config = dict(
    hidden_size=64,
    head_dim=32,
    norm_place='peri',
    init_std_qkv=0.101,
    optimizer='soap_variant',
    learning_rate=0.00402,
    lr_mult_qkv=0.4,
    lr_mult_up=0.633,
    beta1=0.95,
    max_grad_norm=1.0,
    warmup_steps=200,
    decay_fraction=0.642,
    decay_shape='linear',
    final_lr_fraction=0.0,
    dataset='wikipedia_en',
)
Each number is 200 + 30 x the weight over its row's rms, rounded and kept within 0 to 999. Layers, rows and columns count from 0. The size before them is the row's rms in percent of the matrix's.

# q: layer 3 attention query, 64x64, rms 0.0857, rows 0-31, columns 0-63
# k: layer 3 attention key, 64x64, rms 0.0804, rows 0-31, columns 0-63
# v: layer 3 attention value, 64x64, rms 0.0769, rows 0-20, columns 0-63
# o: layer 3 attention output (transposed), 64x64, rms 0.159, rows 0-19, columns 0-63
q0,115,176,192,213,138,204,215,211,230,207,166,206,201,192,202,159,231,162,232,185,186,219,184,205,192,128,234,136,210,209,231,199,138,244,221,154,219,235,235,215,194,156,277,207,203,143,185,215,208,224,225,200,221,229,165,194,172,195,156,168,235,180,218,197,196
k0,112,235,186,157,200,213,175,183,70,206,204,163,198,192,212,189,249,177,197,185,188,171,197,229,109,155,207,232,173,207,218,163,188,198,213,167,206,176,207,155,207,175,229,197,235,196,218,205,229,205,216,240,220,231,211,203,218,204,197,221,223,209,206,197,254
q1,073,134,210,234,172,196,223,233,292,170,174,205,167,178,176,215,186,221,206,190,239,145,168,187,257,183,153,187,197,182,218,232,167,202,211,215,254,212,165,256,201,169,249,200,211,178,200,212,208,219,191,159,214,181,206,205,176,218,202,213,142,165,192,160,187
k1,087,179,123,117,225,167,214,191,171,177,199,165,166,212,188,190,189,178,223,210,226,166,187,139,149,164,197,157,189,249,185,212,142,202,202,141,221,183,243,191,196,148,236,185,236,204,215,185,230,203,213,214,184,208,226,170,196,219,222,174,221,185,230,189,226
q2,093,211,201,219,194,217,195,188,265,174,181,269,166,153,226,180,199,222,217,187,195,174,217,206,233,273,176,224,202,167,192,209,237,130,206,219,205,142,204,223,261,193,192,220,158,215,211,177,192,261,225,185,165,213,235,182,150,169,194,240,204,184,192,175,183
k2,095,206,196,215,189,222,245,148,275,202,159,148,165,193,230,185,205,211,232,166,227,206,208,163,242,179,201,158,226,190,230,261,148,235,214,202,190,190,196,174,218,180,246,231,187,150,165,210,236,240,186,190,205,179,212,179,204,248,199,173,193,184,269,191,218
q3,080,230,246,234,258,221,186,238,250,185,257,190,200,197,249,196,166,197,227,181,190,193,187,271,260,215,177,193,215,180,142,241,227,186,142,224,198,210,230,229,168,223,230,169,160,198,170,217,191,177,178,194,184,191,161,240,208,197,201,174,219,198,205,245,167
k3,091,161,191,214,178,179,166,212,279,283,233,239,222,195,167,195,176,205,208,192,181,183,179,190,272,214,190,179,215,202,240,265,172,190,220,204,245,223,201,176,145,188,232,238,145,146,231,203,196,221,201,196,204,172,218,205,154,197,196,177,194,187,189,175,213
q4,082,157,191,207,186,198,191,212,173,188,238,220,200,207,205,204,143,210,230,173,213,227,192,251,191,120,197,149,244,211,186,169,221,201,239,244,174,189,166,154,192,159,216,192,181,251,197,149,213,147,159,184,182,239,207,215,263,185,204,184,212,156,153,206,208
k4,095,200,200,267,224,227,192,178,233,188,226,195,190,135,164,226,178,242,199,183,222,183,227,189,227,239,181,223,158,226,237,198,194,131,171,212,162,173,140,264,192,208,169,187,203,219,212,208,173,244,250,182,227,246,151,225,172,193,188,183,205,215,199,172,229
q5,089,202,222,223,228,209,186,232,141,198,228,212,155,176,188,178,161,242,143,227,196,197,210,213,172,227,235,255,148,208,206,190,237,210,209,228,160,136,226,228,270,209,206,206,214,246,195,177,205,182,174,230,147,185,195,190,184,124,195,211,233,185,176,203,195
k5,099,171,226,215,186,204,199,221,326,221,184,217,208,202,222,223,134,204,222,195,201,214,232,179,262,220,187,217,230,183,186,237,239,190,188,254,221,208,191,217,218,244,154,214,225,192,217,159,165,166,202,141,192,175,204,193,223,239,220,218,179,193,221,204,183
q6,087,199,196,172,163,220,185,226,145,182,248,143,201,229,224,196,208,140,199,223,223,245,257,190,197,142,231,209,226,228,160,176,198,195,198,207,171,198,246,229,230,187,177,204,163,187,167,180,223,179,244,244,197,198,131,214,228,196,198,187,270,225,189,224,212
k6,094,177,214,222,175,222,196,247,223,220,224,228,199,214,176,199,191,211,211,233,234,236,168,205,279,233,237,233,192,190,204,198,261,176,237,266,173,162,158,221,175,236,150,229,205,242,252,159,158,201,199,161,218,213,220,176,198,169,215,226,193,211,181,156,189
q7,086,200,170,205,195,212,175,202,223,243,179,219,194,166,203,202,170,228,233,250,197,159,173,152,159,164,228,137,178,230,217,198,114,223,234,153,214,187,219,186,224,187,229,221,228,140,195,230,192,258,264,192,219,204,185,211,175,212,157,201,197,166,181,213,198
k7,089,225,201,175,203,174,207,190,75,178,215,137,183,168,195,239,228,205,172,237,170,191,175,200,126,206,224,193,209,175,151,179,169,186,183,182,211,198,184,165,197,149,234,195,213,188,200,217,260,180,211,201,192,177,217,203,258,190,205,215,234,205,202,211,220
q8,085,202,218,225,226,237,209,196,181,136,211,216,161,154,180,190,166,232,190,199,197,186,221,221,182,212,224,282,205,133,182,207,233,166,187,258,224,177,178,211,178,239,167,232,172,256,235,240,228,234,188,232,227,164,239,198,198,163,202,234,177,172,220,189,187
k8,096,166,228,238,176,184,199,214,300,223,195,194,214,229,236,173,155,225,233,153,203,213,194,153,294,257,186,194,192,184,222,207,201,164,185,192,206,209,169,209,257,248,174,212,167,219,208,205,159,186,171,209,178,229,235,203,200,196,188,191,203,210,241,191,200
q9,083,185,235,185,141,188,185,195,231,179,252,207,204,226,218,248,206,221,187,178,184,180,211,182,266,242,175,226,203,203,216,211,174,214,207,232,178,194,156,183,103,191,184,166,152,181,206,190,150,232,200,189,208,215,270,186,262,195,201,231,165,175,190,204,187
k9,087,178,189,194,148,186,228,230,242,210,149,256,175,168,204,160,186,206,219,184,217,175,212,226,198,222,265,138,192,221,221,224,197,237,212,163,182,206,218,191,185,176,239,202,165,153,170,235,250,224,278,184,217,223,220,188,194,178,194,235,247,182,195,240,225
q10,101,203,224,250,263,218,204,206,207,201,199,209,189,212,204,206,192,207,223,213,200,214,233,196,229,251,183,253,200,191,191,208,263,210,221,274,151,207,198,272,261,226,174,165,218,270,194,170,231,153,184,231,184,169,194,215,188,176,226,229,235,215,198,181,170
k10,100,155,213,244,197,202,200,177,343,210,186,238,168,185,213,172,212,204,201,179,177,219,208,218,271,194,222,167,230,188,248,192,220,227,211,235,224,228,217,234,188,187,211,212,173,209,222,213,168,210,198,196,236,169,220,229,162,192,184,208,169,169,220,178,201
q11,086,183,197,157,169,173,240,209,125,187,190,206,189,189,179,212,220,203,182,232,193,200,223,151,138,167,163,173,218,211,234,219,172,172,170,159,176,229,217,188,190,132,198,165,198,180,156,223,159,181,214,201,238,224,261,206,238,189,159,177,159,208,241,184,237
k11,087,208,218,180,190,209,147,225,76,199,192,196,186,166,211,202,202,160,164,250,209,188,216,212,161,203,192,241,175,183,150,172,257,176,183,240,184,217,215,240,228,212,159,182,216,205,218,184,227,202,218,213,147,210,143,210,236,197,210,224,218,220,200,203,227
q12,097,202,182,157,191,194,221,198,235,209,174,217,175,205,190,186,189,241,186,207,167,168,168,172,205,187,254,143,206,228,269,225,136,240,208,160,235,204,184,198,176,167,210,230,231,147,170,218,204,222,223,201,225,249,275,176,194,206,169,150,156,187,194,175,213
k12,103,216,171,166,188,202,203,196,61,213,173,185,200,178,191,230,198,198,217,197,226,189,204,200,93,183,178,184,193,203,224,189,172,223,211,172,170,217,237,167,202,180,176,177,223,183,203,184,250,166,201,191,166,224,224,174,238,194,219,182,233,210,185,190,201
q13,093,223,221,218,184,180,178,222,157,205,206,199,195,167,192,245,192,186,175,211,222,240,264,193,203,231,215,263,213,208,185,169,229,206,213,251,155,167,202,207,148,250,151,207,182,238,229,196,180,209,174,265,179,140,153,174,225,188,264,224,206,218,177,191,204
k13,099,162,197,242,199,217,212,182,325,194,210,239,193,220,170,188,161,209,215,190,201,235,205,183,310,220,185,182,193,192,180,237,244,205,224,246,218,172,177,207,217,215,182,215,193,208,187,221,145,231,181,185,191,191,186,191,216,217,168,174,197,179,188,201,178
q14,091,178,189,153,213,199,181,174,130,163,188,177,199,171,169,181,203,169,191,156,196,191,211,257,143,191,212,206,204,180,235,209,179,185,232,156,247,255,254,143,138,212,198,198,240,197,198,198,214,194,206,188,244,226,201,155,137,184,200,173,223,187,176,197,174
k14,102,215,222,193,205,220,249,179,88,188,247,192,200,189,188,197,171,223,192,159,178,202,209,180,142,216,195,243,200,197,182,174,250,201,226,257,188,193,188,180,246,194,198,142,220,223,210,161,173,150,199,221,183,207,175,202,198,223,174,200,211,273,185,212,230
q15,075,181,169,242,159,182,233,201,137,239,186,201,174,212,257,220,187,208,184,225,222,188,212,216,155,209,243,164,169,196,210,218,169,164,209,194,216,247,226,239,172,210,235,228,227,172,176,157,217,183,205,171,131,180,244,181,162,223,213,168,210,156,151,244,200
k15,091,186,261,213,184,214,209,234,142,204,213,133,196,212,139,236,239,164,192,223,249,241,178,222,158,232,166,205,206,221,187,168,226,164,241,202,200,165,226,262,162,239,189,170,206,231,199,145,215,176,210,220,203,177,171,176,205,220,204,189,230,244,222,204,203
q16,076,209,208,157,208,236,154,217,207,217,189,152,159,232,251,221,195,239,250,187,211,194,225,258,233,127,231,185,168,163,180,200,201,208,219,139,212,195,264,212,195,218,155,221,221,207,177,237,200,182,213,185,192,204,213,164,215,166,218,166,237,171,147,190,220
k16,075,257,212,152,229,214,222,154,125,198,184,192,247,165,211,233,199,257,173,162,191,217,203,184,158,184,226,184,240,202,206,218,216,137,209,164,156,239,178,176,249,207,182,204,220,254,174,169,199,193,202,134,185,173,202,201,196,210,222,177,230,183,180,197,226
q17,082,194,219,194,183,205,178,165,267,177,164,214,156,200,177,189,179,221,179,197,182,170,231,155,205,277,167,198,195,179,242,231,214,190,180,227,238,188,165,193,197,208,194,239,217,218,169,214,251,206,176,173,195,212,267,170,164,195,192,258,158,160,174,146,165
k17,083,244,156,153,220,204,219,103,224,185,180,177,180,192,185,229,244,218,209,175,130,220,230,194,183,179,205,119,176,204,209,186,188,257,183,161,204,219,207,176,213,174,202,208,161,192,186,192,189,192,193,215,225,198,207,195,188,201,260,198,228,204,190,217,276
q18,081,231,201,161,235,208,233,204,174,184,238,172,201,176,207,147,224,154,152,202,244,205,236,240,176,213,241,237,198,174,263,191,193,226,232,184,187,163,254,237,249,213,185,207,192,218,252,243,181,219,172,246,230,181,209,156,223,148,184,193,195,165,202,215,197
k18,095,183,187,211,232,255,187,225,226,202,129,219,206,236,190,198,184,206,197,176,197,233,186,233,254,259,203,213,229,181,197,186,199,179,253,220,154,201,146,211,248,275,192,184,203,200,246,208,215,160,258,180,197,207,192,215,243,162,184,222,173,176,220,182,153
q19,100,182,162,157,162,210,205,212,217,200,158,209,171,212,195,178,200,221,228,202,189,167,204,216,152,161,211,131,237,169,195,205,153,190,211,161,230,238,246,187,158,180,214,228,200,160,203,238,203,241,225,150,219,263,224,237,148,223,161,176,219,163,216,172,231
k19,091,229,192,161,226,200,185,190,59,144,232,166,220,207,208,207,241,194,197,211,190,186,171,196,104,205,199,217,207,230,186,174,212,223,215,168,173,203,196,164,172,192,163,193,186,213,173,211,246,204,208,219,184,213,203,201,192,180,231,205,189,192,177,193,236
q20,105,176,177,209,213,236,217,189,187,178,219,191,234,170,241,188,232,163,209,239,184,274,220,173,221,233,229,215,195,202,224,208,250,226,186,227,185,147,239,210,199,220,138,208,173,230,223,197,225,154,191,246,177,134,117,194,205,175,226,161,202,204,177,205,212
k20,111,176,216,236,160,248,200,181,334,214,190,232,227,217,191,201,165,196,228,162,216,233,210,203,290,236,211,202,172,172,223,228,181,175,193,208,213,177,211,198,217,190,174,232,187,227,216,187,187,212,179,200,193,203,214,240,199,179,157,191,192,179,169,195,157
q21,071,255,209,190,218,202,178,169,118,213,246,208,226,226,191,210,226,224,195,219,167,183,187,187,180,177,233,244,187,185,203,194,216,174,193,228,142,156,149,167,216,200,177,157,223,183,201,164,218,118,234,251,152,192,159,198,192,207,225,211,212,247,178,199,216
k21,096,167,228,260,207,183,214,200,269,227,260,225,217,204,220,166,187,223,240,215,211,239,211,238,281,237,189,190,221,155,200,189,231,169,171,286,208,176,173,216,191,214,169,189,219,176,183,185,185,201,185,217,231,170,201,232,223,235,186,195,173,189,185,169,165
q22,085,231,221,200,192,181,206,214,224,201,167,221,230,183,183,244,181,183,246,181,163,204,190,232,240,184,257,181,217,231,180,228,184,168,157,187,227,230,206,220,271,154,277,182,184,160,227,195,171,167,184,183,181,227,156,182,257,203,172,170,245,246,194,197,188
k22,086,224,179,182,181,189,183,225,134,236,223,231,251,180,107,186,232,193,230,203,207,184,204,145,147,178,216,188,195,199,194,191,144,195,169,166,180,212,233,212,195,169,195,236,248,166,186,212,220,209,216,232,233,188,216,198,159,179,168,146,165,198,249,210,219
q23,085,230,203,177,244,220,178,197,163,203,212,185,211,219,199,252,191,236,160,144,157,244,174,153,165,221,171,228,241,199,233,192,243,204,151,196,156,229,167,225,215,234,134,180,179,203,193,174,181,181,193,246,173,215,220,224,228,178,199,215,164,195,139,213,156
k23,085,186,187,258,204,230,195,239,307,203,140,241,197,188,188,184,192,175,200,211,175,232,225,166,233,250,194,213,223,176,157,243,242,160,156,223,229,198,135,221,186,218,165,191,192,174,226,209,185,210,180,226,210,165,167,194,175,179,209,184,187,206,195,222,175
q24,093,178,179,190,163,175,216,204,222,213,198,205,151,208,139,179,191,222,159,197,196,130,143,187,173,253,186,192,215,179,238,244,196,151,186,186,206,203,146,219,184,179,188,208,207,153,164,197,211,229,224,170,258,210,288,184,202,224,173,180,168,183,210,191,171
k24,087,187,206,137,245,205,188,166,74,199,179,170,200,215,198,221,204,147,228,242,201,160,211,245,132,166,201,161,169,210,203,193,191,223,222,151,169,201,223,168,247,188,204,175,180,180,188,199,208,177,198,220,164,185,205,218,214,222,210,207,200,177,200,218,202
q25,101,206,237,193,215,222,238,204,165,199,211,237,210,150,196,218,146,244,192,227,224,200,177,200,190,217,187,202,152,237,210,187,240,174,202,217,151,184,158,211,235,142,176,199,250,239,186,179,237,191,224,211,239,210,208,229,217,227,258,263,168,257,241,187,232
k25,090,198,234,265,211,210,181,206,280,184,220,237,195,177,255,240,192,245,205,201,209,194,195,234,243,201,152,172,173,236,225,229,221,221,162,236,197,225,173,241,177,179,226,216,201,198,190,221,184,211,164,191,148,204,204,245,190,213,234,190,154,189,206,157,129
q26,085,169,204,228,181,251,182,186,237,190,186,167,248,250,228,207,218,166,198,225,206,255,230,214,198,198,279,195,156,242,187,191,200,184,267,199,201,204,234,221,292,214,191,182,207,201,195,172,191,202,199,250,212,169,144,197,216,203,167,193,241,203,206,183,229
k26,077,179,228,175,197,196,178,213,269,194,149,210,177,237,157,202,187,207,228,204,169,197,171,199,194,170,218,193,257,204,189,229,150,195,171,155,167,203,171,210,231,158,247,214,194,201,185,162,248,245,162,162,197,256,250,247,203,203,230,181,160,170,188,198,155
q27,090,180,194,223,190,186,183,192,215,148,226,169,270,201,198,179,225,147,212,219,171,216,172,221,208,153,134,217,276,164,162,162,191,182,254,158,234,259,194,181,168,168,177,207,207,158,222,184,163,203,215,200,184,164,187,182,243,210,231,186,185,187,188,203,187
k27,097,227,156,209,213,178,253,203,192,204,202,204,177,156,174,179,209,188,188,119,221,205,183,200,175,166,194,253,221,225,174,212,203,231,208,197,178,219,186,127,213,207,214,180,259,196,230,242,208,204,246,189,191,227,235,192,153,183,164,228,220,247,228,119,211
q28,080,238,204,160,205,171,178,155,126,192,204,214,187,192,173,239,160,205,214,230,200,155,130,269,230,216,149,236,250,210,194,151,210,164,195,180,211,221,201,181,171,223,193,204,171,230,212,228,189,212,161,194,199,250,222,238,215,190,245,230,205,204,228,166,202
k28,087,195,206,232,210,191,193,215,231,173,233,223,250,133,238,182,177,207,189,166,214,219,193,219,224,171,199,226,167,206,174,208,254,234,178,244,162,173,232,240,179,246,223,229,201,230,197,159,156,228,256,213,150,177,144,220,164,213,222,248,192,244,207,186,190
q29,078,181,160,180,193,174,184,171,247,180,216,214,180,182,221,212,205,220,181,210,226,244,275,229,202,170,208,198,215,157,217,227,234,207,218,239,210,213,189,194,183,236,148,205,139,223,160,167,189,132,181,223,176,130,190,173,195,237,144,165,217,222,206,173,232
k29,088,154,209,143,143,217,182,170,254,213,182,197,195,200,188,255,216,197,154,170,233,201,163,162,242,191,201,172,206,194,179,224,172,159,189,140,207,211,220,241,248,181,136,176,183,137,229,190,229,206,159,185,185,228,187,192,188,225,213,192,227,203,147,200,217
q30,069,197,192,238,231,215,203,162,294,224,213,234,163,251,220,148,193,230,200,214,207,230,245,233,200,135,252,217,212,214,154,225,239,187,195,247,237,191,194,179,188,201,245,213,184,237,185,179,192,219,207,193,180,211,196,195,198,181,164,189,254,169,239,185,164
k30,080,186,170,168,208,168,203,150,221,201,172,170,197,179,179,174,193,210,210,182,234,199,161,196,212,145,183,167,201,208,203,236,182,159,207,149,254,223,220,182,227,206,218,186,150,170,209,164,215,215,200,136,220,270,200,247,189,200,222,148,219,175,208,171,284
q31,087,212,140,162,148,226,216,136,162,204,195,178,207,201,169,195,223,188,191,179,199,228,184,178,132,192,236,189,212,231,243,205,164,251,209,172,197,204,178,193,158,156,133,181,211,154,195,222,224,212,246,203,227,232,229,175,177,181,155,221,211,161,212,173,238
k31,098,204,215,193,208,228,231,175,64,183,159,168,198,207,210,204,224,189,194,229,216,193,202,240,141,184,169,215,207,160,185,170,234,208,166,170,192,165,160,208,178,188,177,132,208,207,176,216,216,147,204,200,172,211,186,230,226,194,190,253,202,202,179,208,205
v0,087,236,217,213,266,163,211,216,166,190,212,166,186,190,229,241,213,249,178,183,197,142,198,220,164,175,152,196,226,157,153,221,190,231,212,247,177,185,202,186,240,282,246,171,196,200,154,184,235,158,185,214,190,198,229,214,169,192,201,157,168,188,228,212,218
o0,119,183,240,166,189,208,179,205,172,176,214,198,207,203,208,147,216,143,174,225,268,236,261,168,186,239,197,197,205,218,196,180,221,223,160,203,211,179,181,214,170,242,198,180,175,189,109,261,224,177,200,233,159,165,156,193,229,226,231,216,242,210,191,191,198
v1,093,214,205,221,232,176,182,204,186,195,155,174,169,159,176,216,226,225,133,192,198,145,203,251,203,229,110,218,169,223,209,183,193,204,176,249,206,239,203,169,143,181,235,214,184,200,193,197,242,214,200,243,185,171,215,241,176,220,222,255,245,208,213,212,161
o1,104,191,200,183,201,208,205,230,195,153,235,214,189,226,205,157,222,226,201,200,211,168,202,223,196,184,223,194,182,166,167,219,171,189,180,202,194,166,190,234,244,231,231,193,185,177,67,246,194,214,191,206,187,202,194,211,198,245,226,176,234,213,104,205,227
v2,094,215,181,169,225,148,176,201,199,225,208,204,202,159,177,191,205,194,177,145,206,145,264,206,186,204,181,188,203,196,224,192,231,142,200,202,170,206,200,209,218,216,233,189,169,240,267,161,150,162,207,223,206,225,231,220,190,236,226,195,159,193,291,237,236
o2,091,162,174,182,170,212,167,184,196,183,220,225,205,169,269,178,210,209,209,261,197,247,154,192,207,232,178,195,214,224,183,197,141,212,198,173,237,228,217,213,176,159,148,221,238,206,140,234,248,202,214,205,188,208,183,203,217,200,218,173,226,181,114,182,250
v3,089,165,163,213,243,147,215,198,206,216,202,227,219,213,261,217,236,187,146,204,164,203,204,185,208,123,154,234,198,223,190,234,183,219,211,154,223,223,126,213,147,192,241,162,189,212,215,169,216,204,185,210,214,202,155,210,171,166,176,200,195,210,217,192,267
o3,090,180,206,154,171,199,250,187,199,181,187,198,226,171,185,236,207,236,161,211,218,201,158,166,203,205,249,175,220,228,234,216,171,217,194,169,164,185,198,205,259,164,239,272,212,217,204,181,208,263,244,221,194,231,271,190,183,235,215,172,226,182,257,223,213
v4,108,148,197,210,205,191,194,191,209,200,207,159,197,159,137,222,262,233,145,160,209,232,193,206,220,168,203,207,266,189,161,210,166,167,192,234,213,151,171,189,240,184,215,115,199,199,169,200,181,192,172,185,254,250,187,201,178,215,197,156,188,212,180,203,228
o4,099,162,207,215,154,210,240,263,195,240,208,239,226,217,214,133,190,206,216,225,198,199,227,181,194,262,168,211,203,212,226,211,201,239,142,185,162,225,147,232,207,181,215,224,236,207,186,251,215,229,204,218,215,181,244,197,221,261,222,218,159,165,161,173,173
v5,091,207,226,203,246,191,232,163,213,173,192,221,217,168,249,179,195,177,210,218,187,183,143,242,195,170,147,178,128,213,210,186,197,206,175,139,131,244,194,175,170,206,171,264,220,151,213,200,211,214,179,207,205,234,210,191,211,225,243,185,253,188,218,237,188
o5,111,228,158,191,187,185,197,200,201,218,161,174,228,199,173,262,192,196,239,188,192,203,227,187,190,166,271,155,204,199,171,248,154,171,247,152,223,204,259,210,197,203,255,179,170,183,203,228,203,178,204,238,207,203,140,172,181,190,156,157,239,174,243,222,215
v6,093,172,191,210,260,180,183,199,214,213,236,189,191,170,274,138,184,207,188,170,227,194,186,210,246,190,235,162,173,226,201,238,209,219,170,210,139,249,193,170,223,255,161,186,174,123,200,165,153,209,202,208,234,210,168,226,192,194,235,201,182,235,204,201,212
o6,095,224,229,192,161,197,260,206,227,227,158,180,250,175,168,196,210,167,215,234,197,256,228,171,185,243,212,192,222,195,204,191,193,183,235,216,234,174,218,249,203,194,209,167,173,213,241,216,203,227,211,221,206,154,146,164,166,219,188,161,252,184,202,232,112
v7,102,158,224,157,250,255,212,173,209,237,196,182,194,218,243,193,179,246,191,176,144,197,209,157,215,202,260,186,233,154,211,172,168,193,163,221,175,177,204,180,200,202,159,159,209,173,163,191,221,186,232,183,240,213,216,243,186,141,181,174,167,184,164,158,164
o7,085,235,205,223,132,181,199,189,203,204,192,220,185,167,156,124,181,156,210,178,203,201,196,210,213,224,131,191,190,269,201,200,231,195,182,191,212,234,185,224,174,182,291,196,215,169,201,171,178,207,214,234,235,188,210,236,215,257,243,211,220,187,245,213,214
v8,080,234,251,227,127,216,220,204,221,210,188,191,172,178,183,218,180,198,263,252,212,210,187,238,211,178,206,192,183,188,241,175,228,164,238,160,183,202,159,227,217,230,175,226,238,225,237,187,248,238,239,190,228,204,207,194,167,215,146,211,151,170,242,252,203
o8,088,186,162,168,255,186,219,194,219,171,204,230,230,184,201,266,214,184,226,162,207,166,209,172,225,200,173,230,236,194,194,248,186,221,145,203,219,221,255,163,138,228,187,238,138,191,252,153,145,182,181,183,177,174,182,179,212,217,222,177,195,218,216,173,180
v9,095,223,195,207,221,145,199,244,215,200,242,201,215,179,222,242,206,209,200,228,197,190,266,216,195,153,229,187,252,229,196,185,201,228,226,216,201,180,175,183,221,213,245,157,219,204,240,245,241,195,211,244,247,243,212,237,164,192,256,259,162,184,230,229,240
o9,093,149,176,181,187,212,170,181,183,183,197,184,194,164,160,114,233,188,169,153,185,223,184,154,214,240,177,213,207,193,266,215,174,189,184,206,222,191,171,220,187,202,147,233,157,186,219,134,172,201,197,180,172,157,198,211,201,217,155,177,184,220,203,136,163
v10,105,159,207,218,210,240,225,188,201,202,170,201,126,233,245,186,190,195,225,247,165,207,232,238,187,215,230,161,193,164,217,162,207,232,121,139,175,201,192,218,245,183,191,184,216,203,183,184,237,214,178,279,173,229,187,206,214,161,175,187,166,229,219,213,200
o10,094,216,271,193,226,198,157,210,188,196,214,195,252,199,179,176,197,207,162,177,184,200,214,216,235,176,230,175,211,212,161,200,200,217,208,238,221,141,168,221,182,134,253,259,157,215,198,203,188,146,260,143,195,180,179,232,210,189,207,237,231,165,211,223,169
v11,103,203,174,211,162,212,211,257,211,169,206,141,203,166,160,211,242,242,241,205,221,225,198,191,210,167,238,134,223,256,214,229,178,209,177,224,187,160,244,269,222,182,230,194,191,168,177,192,185,252,250,192,205,229,185,183,208,229,188,165,170,179,246,198,211
o11,108,142,212,179,188,188,200,197,202,217,181,214,201,197,186,148,216,192,220,187,218,182,196,153,181,226,180,213,203,148,256,198,192,259,177,163,215,212,157,131,142,234,210,248,209,182,280,208,245,169,221,189,219,163,207,165,190,158,194,231,203,204,181,171,160
v12,102,210,211,185,247,216,212,202,199,214,165,225,117,225,260,190,155,189,180,198,217,203,207,175,200,261,130,191,205,182,194,132,186,199,162,170,189,183,154,159,177,207,154,196,219,207,156,147,185,193,230,217,211,198,207,204,195,167,171,172,197,185,214,267,187
o12,107,199,225,208,200,191,253,165,198,198,213,161,233,188,206,279,197,189,264,169,174,220,229,244,226,183,218,167,204,225,178,222,186,212,233,210,192,229,258,211,218,179,289,196,214,161,168,216,242,189,165,188,186,195,179,233,222,208,251,197,239,165,238,208,228
v13,104,234,212,165,178,222,161,193,208,156,205,174,176,141,203,207,159,206,190,213,202,176,240,198,190,240,145,211,162,134,181,190,227,205,218,160,233,183,251,207,241,201,198,194,170,243,176,241,219,142,188,194,206,210,249,192,147,214,238,246,211,196,177,257,214
o13,091,229,162,214,233,174,187,197,199,231,235,221,209,253,241,257,198,201,180,161,168,236,221,234,219,159,215,164,229,267,207,180,225,216,213,182,191,233,193,142,199,174,197,190,207,204,128,226,202,192,186,204,196,161,140,273,233,212,204,184,218,210,179,163,219
v14,102,122,169,239,165,194,218,227,221,157,195,250,254,200,153,182,226,201,218,224,176,224,143,215,199,148,194,198,215,215,179,169,227,197,152,201,183,212,180,194,200,184,193,221,244,209,135,184,178,205,190,209,240,238,223,203,201,164,121,185,203,214,218,245,196
o14,102,203,220,209,222,202,278,174,213,235,170,212,179,174,205,273,150,201,195,167,201,160,184,200,198,268,225,219,148,197,203,232,167,211,227,236,168,154,186,204,203,219,226,193,180,186,202,256,265,223,183,206,156,161,215,181,195,162,217,204,203,160,179,178,235
v15,103,198,221,218,257,222,174,201,202,243,236,211,228,187,262,215,235,206,181,249,211,187,173,229,200,177,147,197,199,247,180,153,222,216,177,172,202,202,102,189,166,203,187,209,236,216,192,224,241,210,256,218,179,151,148,229,227,186,182,173,182,199,187,224,198
o15,102,181,244,203,186,196,163,202,196,163,184,178,228,182,184,208,195,206,206,203,197,221,227,238,210,233,244,227,220,169,190,213,196,162,204,264,200,196,251,243,248,253,232,178,221,194,217,139,124,213,141,211,184,219,190,178,205,221,208,188,255,245,171,200,143
v16,079,200,168,198,203,186,196,184,201,154,187,135,205,163,119,172,215,151,138,158,178,199,207,250,167,177,178,218,197,180,209,198,206,179,216,220,179,215,236,145,193,146,217,221,253,229,215,171,180,202,198,220,218,198,258,186,236,216,233,210,174,214,143,205,176
o16,071,213,197,198,205,182,239,255,179,236,221,246,150,197,205,138,173,263,211,206,170,160,184,196,187,191,207,195,140,238,190,201,121,230,186,156,219,225,204,249,204,189,186,174,145,206,144,212,232,219,213,173,210,216,213,209,193,176,214,238,200,162,178,239,213
v17,093,181,171,245,143,247,210,239,198,174,143,226,161,169,228,204,192,185,230,227,163,205,160,233,225,214,108,193,183,178,186,181,205,175,177,191,147,229,200,179,218,207,170,202,222,249,220,223,203,234,174,191,232,179,248,225,254,186,184,193,219,192,207,213,158
o17,108,217,247,177,226,156,192,178,210,189,191,193,177,218,184,345,179,217,218,141,229,181,232,193,202,183,226,220,207,208,197,217,174,244,175,216,232,184,223,201,192,200,213,236,199,211,125,197,227,175,181,208,158,208,172,191,202,226,216,212,198,219,167,199,230
v18,094,205,215,210,216,142,191,215,211,160,253,199,234,169,251,156,160,193,204,236,202,193,200,225,212,160,170,244,152,227,220,185,183,245,148,229,145,226,216,187,236,253,208,158,209,212,240,220,199,224,170,219,210,203,231,221,159,219,243,209,258,223,192,207,172
o18,089,209,183,187,207,231,235,244,216,197,192,197,177,245,179,196,237,185,124,182,218,223,230,153,179,207,250,193,188,183,222,210,193,178,240,193,226,162,227,250,220,211,176,208,198,174,104,208,186,186,181,241,215,152,147,171,210,243,148,194,196,171,188,228,189
v19,097,172,217,184,217,167,201,188,188,218,210,197,226,204,294,215,231,244,167,216,189,184,219,224,238,165,197,184,214,209,175,193,236,191,138,188,190,246,247,176,194,198,173,180,178,173,185,229,215,170,163,162,193,224,218,228,238,231,182,198,255,179,143,260,152
o19,096,254,241,241,160,223,191,211,197,179,188,190,211,182,186,265,176,207,191,196,210,227,237,248,158,181,242,223,112,203,204,226,168,223,257,193,195,168,198,206,185,187,217,214,227,147,196,135,188,188,195,233,196,181,152,193,167,243,159,206,185,193,240,204,207
v20,114,159,176,200,173,204,187,241,202,235,235,166,248,212,177,186,255,188,184,208,132,167,192,171,228,217,190,264,207,213,170,194,204,237,190,194,220,197,177,176,190,162,202,199,206,287,161,204,210,226,189,212,222,182,198,152,220,195,114,192,206,215,153,165,213